From a checkpoint of a small transformer trained on Wikipedia: vocabulary 4058.
Each number is 200 + 30 x the weight over its row's rms, rounded and kept within 0 to 999. Layers, rows and columns count from 0. The size before them is the row's rms in percent of the matrix's.

# layer 11 attention key, 160x160, rms 0.0541, rows 40-61, columns 0-159
106,209,200,157,246,202,170,194,201,203,190,148,145,221,212,207,228,266,146,219,209,170,215,219,232,204,198,178,166,187,262,187,187,145,219,189,215,226,199,169,170,229,193,252,183,227,205,187,189,187,209,210,229,240,133,230,244,219,200,154,221,224,207,199,211,198,252,190,188,175,168,227,194,149,240,188,212,188,183,134,211,253,196,195,165,202,159,223,221,204,154,146,207,179,230,208,249,187,181,209,135,211,224,216,240,280,190,248,155,177,211,199,184,199,194,202,251,174,211,170,229,234,238,170,169,173,192,189,170,253,206,244,174,220,181,160,232,257,171,191,189,212,207,180,192,164,203,153,208,160,215,247,213,172,148,200,221,173,221,252,188
107,179,194,119,188,221,188,171,141,203,199,212,170,192,259,156,214,245,133,216,201,189,182,232,233,214,195,187,220,199,225,192,195,206,189,176,228,214,196,202,206,162,232,232,206,215,174,280,222,180,197,227,197,246,252,254,180,182,233,212,183,192,181,226,160,217,212,211,150,189,200,201,129,192,219,174,185,211,152,181,242,189,165,221,205,208,163,198,155,184,188,134,209,205,156,237,210,267,180,187,195,203,211,202,264,252,163,225,161,232,166,186,189,185,208,242,251,239,155,189,141,249,204,176,233,219,197,226,173,189,233,201,155,156,196,206,171,232,223,198,206,195,213,252,202,173,200,177,150,183,208,221,225,176,180,156,184,143,230,230,215
114,202,234,205,200,185,193,214,204,177,198,205,226,196,148,193,161,194,187,226,171,213,218,143,186,164,165,242,199,225,191,183,208,116,254,236,198,180,218,137,203,187,198,202,175,193,246,187,117,161,179,149,224,241,238,238,195,180,161,212,248,233,201,179,254,191,163,247,238,194,210,177,192,195,193,260,250,206,226,227,179,197,213,164,197,192,191,188,187,253,223,241,198,217,248,214,185,176,204,228,265,183,177,218,196,202,249,212,183,136,175,171,216,204,216,184,172,141,213,189,206,209,134,212,209,239,216,165,177,199,218,163,260,168,229,201,213,228,209,234,195,170,194,164,272,203,175,195,217,212,197,218,154,182,250,182,236,195,201,216,139
101,165,203,154,202,162,243,195,148,195,164,186,156,224,171,209,219,248,188,167,206,175,197,183,157,154,194,213,199,164,245,169,190,215,196,164,167,238,209,183,224,238,179,157,198,190,214,196,239,237,237,269,168,169,229,222,234,188,159,181,168,189,177,227,210,229,191,165,214,188,225,190,196,220,257,167,187,146,158,167,223,171,238,268,222,175,170,219,163,234,221,155,186,198,267,197,159,178,243,158,177,208,190,185,193,280,189,207,203,214,222,189,202,174,212,232,215,259,195,218,261,235,207,145,186,247,161,227,187,219,195,212,216,184,224,136,184,222,189,213,175,260,201,211,186,216,232,207,189,175,220,195,240,197,172,187,173,130,228,189,192
093,229,197,240,201,203,195,222,198,225,223,170,210,187,220,218,207,191,195,241,236,244,147,208,221,237,200,195,205,213,201,273,151,204,236,198,220,186,178,220,144,159,207,196,231,202,204,224,133,200,186,162,193,208,179,145,187,188,244,236,202,195,263,202,204,178,240,207,194,185,172,185,141,163,169,195,218,233,205,209,160,221,226,156,165,209,187,176,235,196,153,197,250,181,163,169,275,220,219,177,201,180,225,239,259,191,217,191,227,197,207,215,277,195,178,148,177,188,238,202,168,199,202,201,207,217,242,188,229,205,194,205,199,193,217,269,193,153,197,192,229,150,173,139,142,134,173,199,222,209,219,229,175,163,212,184,189,249,128,229,163
097,201,196,249,185,235,198,185,195,189,188,194,245,188,205,179,177,179,210,162,189,252,195,170,188,176,252,240,198,252,157,163,187,221,252,220,202,198,214,216,222,173,216,173,255,166,192,189,168,196,194,193,167,136,232,169,155,207,234,224,187,210,215,190,176,208,183,233,194,176,201,178,209,186,172,248,228,204,163,240,205,184,194,178,195,168,197,138,137,206,237,289,205,221,150,224,197,216,229,178,257,172,175,202,221,179,241,199,199,198,205,217,271,181,199,154,196,207,218,183,204,256,214,196,218,176,215,253,221,160,178,163,257,207,245,252,145,153,257,213,158,178,175,229,192,156,155,231,200,227,191,229,198,154,165,218,170,205,159,224,168
090,213,177,160,255,183,223,172,218,187,210,201,151,182,215,195,154,184,189,238,220,142,161,205,255,165,163,180,219,185,263,221,225,172,173,175,239,206,189,181,168,227,228,164,243,211,195,193,191,199,243,213,221,224,186,242,263,182,194,149,260,198,206,162,167,223,192,222,218,204,180,270,157,207,234,201,176,202,211,153,211,264,161,248,189,222,177,213,268,152,182,108,184,179,210,217,161,222,195,224,163,244,219,215,178,236,193,196,203,200,209,192,156,237,196,202,214,206,178,190,250,191,248,189,171,202,160,159,171,239,188,185,135,219,189,177,218,195,149,190,205,197,213,191,212,207,165,201,189,226,193,156,189,227,206,219,241,181,239,226,252
100,196,143,154,182,224,240,162,246,159,212,184,146,238,174,217,190,204,136,173,174,216,194,213,244,219,195,238,184,197,240,226,193,143,168,183,183,216,162,189,169,229,199,223,211,198,166,163,183,194,185,211,198,161,160,213,261,200,219,189,237,181,187,123,186,208,138,203,238,199,194,255,185,164,224,182,233,200,176,210,202,271,195,224,178,235,216,255,259,237,202,207,182,175,225,232,203,232,239,215,160,233,194,189,164,235,210,207,197,217,229,206,167,202,198,174,228,182,219,170,205,235,227,214,204,173,244,156,163,252,220,188,157,238,172,116,197,232,185,177,164,193,242,195,235,141,155,226,215,156,206,192,203,215,185,213,170,228,237,212,203
090,170,130,190,252,170,223,181,179,181,203,233,163,202,211,192,164,214,191,211,217,144,169,196,215,218,178,198,192,172,247,175,226,164,206,169,176,246,215,176,218,251,223,166,215,212,171,176,192,213,221,198,219,252,221,256,243,217,128,166,232,189,197,184,215,224,200,212,186,228,197,240,194,189,241,177,201,165,221,147,234,212,169,235,205,186,176,245,220,168,192,124,159,195,259,192,179,224,216,235,177,214,185,173,189,230,185,196,220,163,240,220,123,213,201,213,194,192,207,200,224,201,228,173,191,214,150,149,159,253,194,193,166,177,171,142,239,267,167,241,239,221,204,212,233,237,175,183,192,253,197,177,184,225,200,178,222,153,236,204,259
098,174,120,168,217,179,234,157,221,192,176,217,196,274,166,216,183,206,192,169,173,185,199,185,239,207,168,193,213,208,216,211,201,139,159,202,153,254,229,204,199,214,216,196,202,198,191,165,207,249,182,210,207,242,212,189,253,206,200,166,277,205,187,193,228,150,155,233,175,171,226,224,206,178,231,206,171,220,200,222,140,182,173,267,176,180,187,209,185,191,161,211,106,232,272,192,209,197,156,216,161,256,166,191,203,196,180,220,208,185,214,176,169,221,204,245,217,205,188,189,207,184,197,194,234,189,152,175,192,222,208,180,194,203,197,140,197,243,172,220,188,215,226,227,229,216,220,193,189,247,232,248,201,279,176,185,263,171,209,198,250
098,214,225,192,167,199,237,190,176,210,177,209,217,233,167,177,227,173,221,143,160,234,230,187,192,148,223,195,113,234,141,183,195,246,208,247,228,193,213,227,183,190,208,208,233,172,194,221,190,199,173,219,127,191,220,166,154,213,262,238,196,174,200,176,195,175,149,183,177,194,240,210,250,198,166,223,181,211,160,224,205,199,179,221,210,169,245,201,218,167,207,290,157,252,188,226,179,195,220,185,223,198,164,206,147,198,203,192,250,166,192,242,232,209,205,241,155,258,217,209,157,205,175,217,225,216,190,257,200,136,180,160,221,202,233,259,158,188,207,207,203,194,226,244,229,177,152,196,204,172,201,207,222,201,207,222,178,250,147,210,208
093,231,198,217,199,247,198,189,196,197,227,227,188,237,179,200,208,164,211,157,184,238,183,199,159,235,201,183,156,234,174,228,205,253,171,168,171,193,182,253,210,213,230,214,208,191,201,169,220,181,149,229,176,174,221,148,201,202,228,206,189,173,188,154,185,204,198,219,220,191,200,222,212,200,154,216,220,203,236,256,169,163,174,166,203,214,198,208,179,217,204,289,201,171,135,164,192,217,179,221,269,206,195,205,196,105,226,183,174,202,225,276,256,184,161,198,145,144,210,201,176,166,174,254,246,193,225,191,234,147,190,191,197,219,198,226,149,220,219,163,197,174,184,219,175,239,205,231,245,235,178,212,198,193,204,276,151,233,171,171,214
097,247,250,259,165,219,181,199,239,196,196,174,230,203,164,165,219,187,226,185,197,250,179,167,158,149,183,209,209,219,132,193,204,261,230,202,186,192,207,200,177,151,193,138,202,222,226,194,196,183,193,214,201,137,255,136,205,239,200,211,220,195,177,177,180,173,240,256,223,161,189,227,209,213,203,207,210,237,208,226,161,173,190,156,199,206,184,132,144,240,186,248,199,179,159,198,187,189,202,156,245,223,219,258,247,146,225,210,181,230,183,202,292,188,189,177,179,181,218,176,217,213,184,229,213,182,220,205,233,156,171,186,223,247,240,243,166,172,238,191,158,198,190,187,186,198,203,222,218,200,216,224,191,186,186,259,157,228,184,165,188
096,171,178,160,225,149,223,184,202,169,198,176,163,198,167,207,180,219,241,189,229,180,199,208,214,158,199,198,210,202,241,158,218,146,168,183,221,225,193,147,191,259,173,147,229,191,184,143,241,209,234,236,201,189,174,261,198,184,158,165,223,234,174,200,195,224,216,212,255,220,216,210,227,210,213,200,192,174,195,152,243,234,217,217,225,173,187,225,174,225,212,129,226,132,251,199,160,194,235,185,174,199,189,155,187,273,240,232,235,204,206,186,154,231,208,222,182,199,180,200,284,234,259,184,163,191,187,192,169,261,232,231,187,224,166,137,203,257,182,183,198,205,172,200,202,216,242,217,192,198,196,161,234,214,222,189,200,156,234,181,186
110,156,159,168,202,239,214,226,189,194,157,206,137,163,220,251,184,231,129,206,197,167,241,194,216,221,238,251,210,231,208,231,151,199,143,164,178,208,187,240,213,179,236,221,204,184,246,182,249,173,164,197,212,219,172,197,222,208,240,176,166,218,181,238,205,188,190,218,218,165,189,170,213,185,189,205,216,138,158,167,216,213,203,229,211,181,132,249,193,207,168,219,236,199,195,182,286,213,167,223,209,144,196,102,226,233,215,257,152,206,232,238,187,184,205,168,211,173,157,224,174,248,245,205,205,201,200,213,210,206,204,213,194,206,207,208,161,200,216,242,176,224,182,206,148,186,203,194,207,180,165,230,181,191,119,189,228,189,202,191,171
093,213,239,188,224,170,105,193,241,189,211,212,215,197,196,187,200,173,206,155,156,158,235,265,234,217,197,224,170,171,161,173,232,200,175,194,178,215,208,210,252,241,177,228,114,219,164,162,211,206,200,177,264,184,183,165,236,199,213,177,213,172,195,222,220,181,155,191,176,226,186,255,246,173,191,219,193,140,205,217,201,186,190,217,180,241,221,226,237,230,246,213,172,207,245,210,185,148,188,258,171,186,218,175,186,218,201,177,190,217,190,172,114,229,180,213,231,211,207,204,213,161,231,203,213,149,167,210,205,181,176,217,188,200,197,150,226,213,175,223,154,247,253,228,241,239,166,198,206,155,197,222,216,197,148,220,206,155,249,197,230
093,197,214,188,203,169,238,200,224,153,173,187,164,198,203,218,165,175,192,160,232,177,213,183,217,105,207,214,209,208,218,145,211,215,184,187,222,211,226,151,198,208,216,145,242,232,177,207,196,190,275,201,192,184,200,273,236,190,200,154,208,234,200,197,165,248,183,214,224,192,189,220,183,216,210,198,174,189,222,142,244,238,173,203,196,124,160,130,212,167,216,156,193,179,166,225,185,174,241,151,166,226,197,183,159,241,194,214,227,190,218,214,184,253,258,207,214,218,172,172,244,221,275,222,211,198,192,197,217,186,203,207,167,207,199,166,223,182,273,236,242,233,233,155,194,193,188,217,174,149,185,165,170,183,204,225,182,192,241,251,215
095,185,181,198,228,227,170,144,178,127,278,195,200,207,254,188,176,172,207,253,154,148,179,203,172,243,231,200,193,229,221,163,232,194,230,117,226,212,195,208,205,230,228,220,252,231,173,171,218,219,187,207,214,174,201,202,253,179,183,176,175,158,215,193,167,249,215,199,207,231,172,236,164,205,243,229,223,146,221,254,243,182,160,235,187,221,228,202,196,177,222,149,167,187,145,192,153,201,182,240,192,219,205,195,229,159,157,200,182,178,229,195,163,251,231,216,225,143,194,149,223,214,264,174,228,177,150,189,226,217,204,192,184,225,176,150,208,208,225,200,232,200,208,224,202,205,177,195,186,250,181,187,199,225,173,179,172,164,224,209,241
103,188,241,219,129,205,204,175,218,168,201,201,243,244,191,226,233,176,219,157,188,235,216,178,130,192,256,233,161,236,173,168,151,231,220,230,192,167,192,219,190,199,230,226,177,183,226,215,228,218,191,173,169,169,197,180,192,189,255,254,146,178,175,195,204,195,179,147,192,213,209,151,233,189,170,226,229,200,189,255,191,188,197,201,214,191,257,155,192,198,205,302,209,225,154,223,205,170,212,149,197,170,145,224,124,164,192,166,201,214,203,197,230,206,215,231,192,191,210,180,191,187,197,241,202,180,256,223,251,139,206,189,251,211,212,199,212,173,255,181,232,210,222,218,215,187,169,216,216,142,194,201,217,165,247,225,170,242,178,209,197
112,228,223,237,219,229,200,196,176,188,205,227,155,137,172,195,150,146,215,195,163,204,185,224,201,225,188,177,226,247,248,217,233,181,167,194,226,234,242,187,198,246,213,169,230,203,226,177,170,208,228,213,206,210,196,192,203,165,251,175,251,216,209,162,205,183,112,216,259,224,184,248,166,173,194,229,160,182,172,169,218,197,164,235,190,253,181,190,271,213,217,215,192,184,167,175,178,231,205,257,220,227,179,145,170,186,194,159,161,162,219,188,134,263,173,149,171,159,183,248,222,163,241,215,215,177,213,159,241,228,234,166,196,187,194,221,179,191,169,195,197,187,222,199,253,217,210,192,223,261,197,163,204,179,223,211,219,233,229,211,194
102,248,180,177,154,217,160,219,197,189,181,189,195,209,200,166,227,201,180,228,220,244,188,194,203,211,209,234,224,196,182,246,152,208,217,192,212,213,159,234,141,177,198,207,252,191,189,183,190,185,130,206,210,198,234,174,175,209,221,208,196,178,221,248,193,227,234,236,230,142,207,162,159,159,151,192,233,218,177,181,184,175,260,173,183,198,154,206,165,206,191,205,289,160,171,181,253,226,225,207,247,149,230,191,280,208,243,232,215,238,192,208,247,181,173,186,161,214,231,178,172,211,192,190,201,189,199,266,180,198,210,211,230,183,230,280,131,176,239,189,180,149,203,201,154,159,203,164,213,203,196,243,206,174,224,197,204,208,198,204,146
106,192,223,199,127,206,187,180,192,175,211,194,223,270,182,192,215,200,208,123,131,218,225,173,150,202,252,212,130,220,152,131,195,236,185,174,194,185,216,243,203,193,207,199,182,195,177,216,220,210,188,192,171,130,219,177,201,200,254,227,193,166,174,217,214,210,142,195,178,191,225,196,208,223,194,206,191,180,174,279,199,210,191,224,215,182,261,166,199,203,221,290,178,222,177,236,158,202,235,174,244,204,174,221,163,168,167,175,229,206,217,208,237,197,237,198,198,222,241,178,155,213,182,218,243,220,201,257,199,145,196,165,243,209,235,189,168,173,237,202,196,227,212,227,196,187,181,216,205,139,213,231,209,210,214,198,151,251,167,214,215
# layer 11 attention query, 160x160, rms 0.0551, rows 41-62, columns 0-159
118,195,178,189,199,230,173,190,158,161,262,209,202,185,260,180,209,244,181,266,212,178,160,223,227,225,231,239,192,224,188,224,157,191,228,183,222,214,227,253,186,192,230,203,180,243,209,194,198,237,198,148,139,206,208,227,181,222,156,191,211,177,163,192,181,212,148,172,186,175,220,221,122,200,203,167,212,237,162,167,220,187,232,213,186,143,178,191,193,184,169,178,225,166,222,228,174,198,177,224,188,159,252,268,235,229,170,260,187,200,182,237,191,185,225,232,186,198,210,233,169,192,177,144,201,201,251,238,145,215,229,193,215,177,192,186,162,209,165,207,232,217,168,243,190,190,253,166,154,255,205,182,226,215,226,152,216,125,189,182,207
116,195,210,207,174,169,177,204,178,156,152,199,208,210,223,203,221,229,160,173,179,229,207,239,219,156,181,165,210,140,208,213,223,157,228,241,202,216,219,173,179,156,214,208,169,177,168,226,120,184,194,212,225,197,218,198,211,241,231,164,248,211,248,151,246,279,145,229,210,194,214,181,187,217,211,228,231,190,196,237,230,213,175,197,171,239,188,202,224,227,243,216,197,218,237,176,153,226,246,201,245,194,168,155,151,186,234,195,167,207,219,143,218,209,203,195,220,189,204,154,210,244,199,217,208,266,169,179,264,182,194,163,213,179,226,210,189,149,211,195,198,180,209,218,253,245,143,191,145,188,193,246,162,169,183,232,232,192,259,186,159
102,220,192,194,221,231,266,192,173,162,202,203,202,167,144,213,257,196,198,267,188,182,154,180,166,184,181,228,220,209,209,166,168,210,214,170,236,205,191,190,241,230,165,137,179,187,276,185,223,220,179,242,230,226,227,249,197,255,149,217,163,202,152,253,218,180,208,218,226,178,195,162,215,228,206,144,235,188,173,187,188,116,212,212,201,162,130,169,202,221,170,179,232,178,210,211,202,164,226,195,189,215,216,244,194,204,215,248,135,176,260,238,246,176,199,204,148,233,246,212,233,214,168,204,184,192,248,236,185,233,195,176,193,207,220,188,190,176,219,232,249,192,218,180,188,159,208,223,199,158,213,194,193,224,206,187,193,227,202,189,144
101,217,217,227,182,242,179,186,205,192,251,154,185,201,208,186,169,199,242,156,202,169,190,251,199,216,225,218,195,160,201,264,212,229,210,233,251,209,165,182,214,216,209,281,213,252,136,222,149,189,227,200,213,171,169,196,206,154,212,240,220,226,217,150,185,209,203,156,202,183,130,252,178,172,179,221,203,218,203,233,230,212,147,214,207,225,249,185,213,197,224,199,188,176,175,169,215,255,170,193,155,227,216,171,204,188,124,195,217,222,195,201,172,196,175,175,282,139,190,200,192,215,211,250,207,197,230,173,149,194,203,211,178,212,187,193,193,222,203,182,121,199,189,246,241,187,160,150,227,229,167,227,188,170,176,210,136,196,174,224,202
108,163,237,256,161,208,159,213,231,177,222,198,218,203,215,168,169,170,192,173,165,253,193,178,216,180,196,273,221,211,138,179,211,230,176,277,224,213,199,218,176,174,263,163,251,176,167,201,180,175,236,142,207,164,163,167,194,170,203,212,181,183,188,194,217,215,185,219,209,151,213,142,170,196,202,261,196,197,272,206,252,167,233,179,240,221,202,171,187,222,226,235,193,182,196,214,209,175,226,162,220,197,184,204,196,211,174,189,198,169,208,219,239,202,197,188,209,240,211,174,153,183,188,218,243,230,206,149,223,221,224,191,226,162,207,246,156,114,236,244,170,164,147,213,233,250,178,210,181,178,192,231,190,146,182,210,228,186,205,226,175
098,228,211,207,262,160,188,166,147,218,208,158,203,182,199,165,207,160,184,227,234,179,216,216,192,238,211,200,198,218,226,243,217,135,173,186,213,231,224,230,177,221,173,207,219,229,229,135,195,176,181,223,182,208,245,189,239,221,149,212,229,232,187,171,132,178,207,187,215,207,190,279,151,189,245,170,243,194,163,162,203,207,134,211,200,146,194,186,224,197,185,192,203,203,164,217,189,221,181,234,233,273,222,267,218,235,206,185,228,152,175,193,156,203,205,165,156,182,227,207,210,179,216,181,214,163,211,211,216,254,235,220,173,248,194,143,185,255,199,175,222,185,221,245,169,210,201,204,221,200,228,153,215,216,184,228,134,209,158,177,166
102,222,220,205,254,186,236,194,172,206,215,160,232,182,185,231,240,189,156,193,177,243,277,216,180,169,177,238,176,219,189,249,175,192,144,185,213,243,203,205,154,144,227,230,174,233,221,178,179,175,168,271,162,192,217,196,215,193,196,229,254,225,221,145,157,155,214,222,250,201,177,239,189,214,179,209,227,191,210,228,176,212,192,215,210,148,216,184,190,180,204,243,220,213,198,173,186,171,176,187,207,238,241,223,169,210,244,193,233,145,187,209,192,141,226,192,202,166,247,219,179,167,170,204,181,196,299,198,206,235,218,199,145,266,211,153,201,208,196,170,173,199,162,202,154,180,200,247,191,179,194,206,217,196,145,227,197,157,236,233,170
097,232,189,195,249,146,215,150,139,178,177,224,186,193,232,220,202,178,160,196,206,184,197,221,195,229,201,168,186,225,222,189,185,152,215,134,196,257,244,201,220,232,185,170,209,195,268,160,217,200,156,219,231,214,270,240,274,292,152,202,215,198,214,168,195,208,197,199,200,231,193,229,201,238,200,211,249,181,183,157,201,182,140,202,206,165,199,189,228,158,165,186,219,209,175,155,233,210,199,231,219,200,204,198,199,211,233,212,184,173,204,213,237,189,192,144,107,187,257,230,200,188,217,168,230,200,207,235,188,235,197,206,168,201,189,217,173,267,233,161,233,181,222,160,190,157,195,227,203,210,235,209,161,229,228,197,180,200,173,195,145
105,208,152,170,201,155,188,157,241,170,147,216,190,279,199,199,216,206,156,198,178,165,179,165,215,217,198,173,224,214,231,161,220,194,167,186,156,281,223,233,218,148,217,146,173,182,186,186,230,196,169,266,212,217,218,176,220,282,176,223,230,207,139,160,260,165,171,242,199,161,222,215,209,232,218,233,210,239,203,190,160,175,187,232,214,214,183,217,224,190,178,243,186,205,222,168,213,210,172,234,178,209,213,229,240,187,228,192,168,188,247,205,195,195,177,196,143,195,244,219,155,176,231,206,250,192,223,248,164,218,176,200,189,192,211,184,170,174,197,226,199,221,183,224,158,187,206,249,192,238,207,223,158,219,162,245,186,225,258,181,243
102,205,188,211,160,211,199,210,272,217,176,250,211,278,167,239,201,218,178,216,159,216,203,199,239,180,207,213,206,219,175,239,191,199,174,268,176,217,174,239,184,190,248,169,242,171,189,167,187,206,234,176,165,205,170,197,183,195,230,178,205,179,168,222,214,168,167,206,185,188,260,160,241,170,198,249,146,178,231,181,216,208,244,234,194,217,185,208,255,171,241,228,201,192,233,237,193,192,196,130,186,190,113,196,187,215,159,190,264,162,229,200,186,240,232,224,169,236,218,161,124,200,201,213,231,202,184,184,180,191,172,192,223,152,225,199,264,154,194,202,195,163,181,224,262,248,177,211,189,184,201,194,144,189,223,217,194,176,225,215,196
098,185,184,240,167,183,166,227,247,223,228,240,231,281,213,212,197,209,209,198,185,228,246,154,187,192,199,159,194,171,163,198,220,209,219,225,141,175,226,196,147,193,203,224,243,178,218,163,177,144,202,203,153,163,182,181,219,121,245,179,220,196,202,204,199,170,204,225,187,226,203,218,203,178,172,203,162,207,261,248,224,205,254,205,242,252,268,223,171,227,216,210,163,215,210,174,198,146,177,189,204,235,186,116,184,161,183,173,206,147,167,184,228,258,192,205,206,144,170,202,207,181,202,205,249,197,177,120,232,188,208,212,214,182,159,219,237,244,185,163,164,178,167,199,226,225,223,215,208,221,207,214,203,215,225,221,213,242,205,232,202
115,173,230,236,197,197,155,187,259,205,226,164,241,222,172,152,189,204,215,193,198,246,199,156,199,163,147,191,240,160,157,162,290,226,197,268,185,209,175,186,177,187,157,165,210,194,202,181,169,180,248,214,210,149,162,151,189,166,191,206,219,228,179,182,244,214,278,232,224,167,240,189,179,227,241,177,176,221,228,250,228,176,247,205,187,253,248,187,176,251,187,220,110,195,182,193,195,179,196,145,228,234,199,227,236,209,176,192,182,209,176,150,232,225,201,192,227,168,139,171,248,204,200,240,227,205,198,170,248,169,200,181,221,216,192,212,211,168,197,200,176,212,188,216,211,236,209,217,165,201,180,210,226,190,206,232,205,201,172,200,221
106,241,231,216,253,202,247,171,140,191,195,182,221,165,190,151,287,171,195,200,235,220,199,205,173,191,169,170,171,187,234,193,179,180,213,184,220,192,220,183,187,213,133,173,198,160,252,194,192,218,177,238,223,189,228,203,200,267,172,233,189,209,207,224,161,209,226,214,211,202,197,180,208,211,176,157,205,192,167,170,156,162,196,190,199,162,115,190,163,195,207,185,262,188,158,175,233,215,248,187,212,254,231,220,172,238,247,192,138,167,194,218,256,161,172,195,179,241,230,215,231,203,163,158,209,176,217,236,225,254,217,220,182,234,227,189,210,207,256,177,214,180,252,173,157,211,224,243,200,169,232,193,204,193,203,259,161,212,220,216,168
110,165,226,209,178,203,191,218,178,198,221,220,193,156,223,238,217,170,166,215,231,175,233,173,184,211,253,224,158,215,221,188,148,197,208,211,215,188,214,224,185,183,273,196,143,179,197,198,272,242,179,169,241,238,227,203,154,216,178,242,163,263,166,202,238,133,186,192,206,206,158,187,169,187,159,189,251,227,176,159,195,147,234,190,222,198,160,182,188,237,163,224,253,183,218,180,221,184,190,230,155,179,250,155,189,213,239,248,157,209,200,216,213,162,194,158,214,149,220,212,195,181,248,181,178,192,208,190,138,211,262,239,188,219,158,209,163,173,203,197,210,215,169,209,198,188,244,197,233,253,213,223,229,191,132,222,194,227,191,220,163
100,206,140,162,243,155,206,179,203,230,144,205,163,159,138,220,181,188,156,191,221,236,223,152,200,186,185,245,204,231,200,100,212,177,199,127,149,224,218,273,175,235,155,185,183,213,190,174,255,215,212,211,176,208,191,195,205,206,240,194,215,215,200,235,172,152,198,224,230,230,205,192,218,217,189,207,252,143,224,202,152,203,217,196,202,217,191,210,175,203,185,252,198,199,251,233,223,192,192,220,226,174,183,205,179,193,245,213,224,258,203,193,169,189,215,194,174,222,194,217,221,160,188,158,128,177,169,215,200,158,204,175,240,226,192,169,194,206,197,267,242,182,172,151,154,204,181,211,233,192,181,228,214,194,213,178,264,191,179,179,246
096,215,273,233,246,209,190,215,132,201,203,128,237,181,196,157,220,187,211,213,264,175,182,226,210,180,194,197,194,209,229,226,183,186,154,186,260,219,204,203,175,255,179,172,206,177,215,183,201,196,199,182,186,230,250,163,183,189,147,220,203,203,195,191,233,216,211,193,233,167,240,228,199,205,217,205,224,232,201,151,203,153,172,189,131,145,139,161,221,171,175,230,227,230,159,193,201,186,200,160,246,198,198,245,199,245,247,192,228,122,170,228,177,198,230,172,170,225,209,193,191,192,223,220,194,189,212,212,239,248,217,177,242,216,229,198,195,205,243,241,254,195,196,235,164,208,214,187,180,156,233,194,201,186,251,212,162,194,107,190,195
101,160,181,270,202,180,178,174,162,182,229,185,209,148,247,188,192,163,192,210,204,195,207,163,195,222,220,223,203,204,163,118,207,224,202,117,180,232,245,271,164,235,252,214,247,222,228,189,224,191,184,218,176,191,210,178,239,169,207,187,189,176,250,177,175,203,200,182,213,218,219,229,153,223,227,164,211,174,259,223,207,175,181,227,263,135,209,182,134,167,163,222,200,224,137,225,201,166,208,239,233,228,218,205,196,183,166,166,203,156,166,231,211,193,238,167,174,199,199,219,213,168,190,166,258,220,180,193,239,234,185,161,208,247,206,196,178,270,206,180,239,213,185,201,173,182,169,207,241,224,211,212,193,216,199,175,205,196,160,248,202
107,162,211,224,149,230,198,239,232,201,129,199,194,227,185,241,197,228,227,185,189,219,212,188,214,144,185,231,173,212,165,218,184,268,180,234,181,177,209,163,187,173,219,219,228,219,163,222,180,203,239,208,167,206,156,192,179,128,245,189,150,170,215,198,231,186,176,183,173,203,220,175,264,216,195,233,161,182,273,244,197,248,247,169,165,209,186,209,198,176,228,219,188,236,221,214,190,134,184,159,227,181,154,188,163,184,180,165,262,165,189,224,198,203,245,227,226,222,193,170,158,224,206,241,250,239,180,151,226,170,188,148,224,186,242,214,261,165,212,234,215,206,152,197,204,238,188,186,205,141,185,220,197,201,210,197,208,204,222,218,242
118,209,245,219,271,160,169,262,196,234,163,202,200,181,174,147,198,150,207,194,217,216,228,177,169,234,158,212,160,188,232,221,183,167,180,185,165,218,254,209,159,214,209,204,221,171,207,191,154,108,210,223,143,190,230,164,219,203,222,181,238,193,213,198,152,132,171,207,226,232,213,252,174,142,210,216,195,163,165,176,209,194,161,248,187,206,204,237,198,250,243,203,180,210,219,191,233,209,178,232,226,217,211,171,194,172,199,212,219,159,196,209,170,246,161,198,200,208,189,231,146,212,161,157,232,199,140,181,243,231,237,167,218,204,167,217,229,249,189,185,204,207,161,215,260,276,188,191,218,190,225,187,193,186,176,235,197,205,232,202,173
119,212,181,235,134,229,194,173,197,151,285,212,219,211,223,168,237,209,196,161,212,208,199,236,194,228,230,247,170,152,187,183,208,189,217,221,243,201,221,197,176,204,226,224,203,217,204,181,186,215,223,150,230,151,165,230,167,186,206,292,176,237,217,169,196,202,173,195,201,197,191,198,169,222,130,204,209,206,186,221,222,215,256,225,208,185,165,176,193,249,210,191,226,145,216,158,196,221,214,226,184,202,266,231,217,177,181,225,186,221,192,214,217,218,153,187,255,168,207,202,245,165,177,202,202,191,200,226,86,186,243,223,200,202,192,174,184,178,210,154,155,188,206,223,231,156,193,202,216,222,160,199,216,136,182,244,154,157,196,238,165
119,181,178,225,170,218,193,206,241,195,181,216,204,249,185,240,197,245,202,194,169,188,201,159,194,123,175,236,223,216,151,193,185,223,132,216,192,236,211,217,196,175,224,177,226,177,197,198,224,198,212,211,133,184,176,198,162,157,252,178,198,172,204,225,232,188,165,182,219,182,255,175,247,206,205,217,162,176,248,218,209,208,247,196,215,182,195,192,159,197,223,237,201,190,225,221,169,144,198,102,219,181,149,199,191,194,195,210,266,170,228,232,215,213,260,237,173,239,200,167,138,207,173,216,252,236,206,180,233,197,163,140,214,225,263,217,227,200,194,227,212,202,119,212,221,200,203,201,190,151,188,234,167,225,197,159,217,164,224,223,205
098,231,171,177,219,174,170,144,196,191,165,188,206,186,220,144,224,211,177,219,213,193,215,214,258,232,217,211,163,232,248,187,193,208,187,177,212,212,242,268,155,165,227,253,184,250,178,223,173,194,171,199,200,212,238,154,214,242,181,201,219,220,179,137,147,206,187,228,186,219,166,201,131,204,208,210,248,235,232,204,178,217,153,185,182,150,195,209,177,160,192,229,222,197,159,220,221,274,177,229,189,230,250,232,165,212,184,137,161,224,197,212,184,134,194,200,202,222,238,223,199,181,220,157,207,150,268,214,149,234,235,177,221,228,216,163,146,166,209,188,224,177,215,217,164,211,202,199,211,252,225,181,204,164,166,236,196,196,205,187,238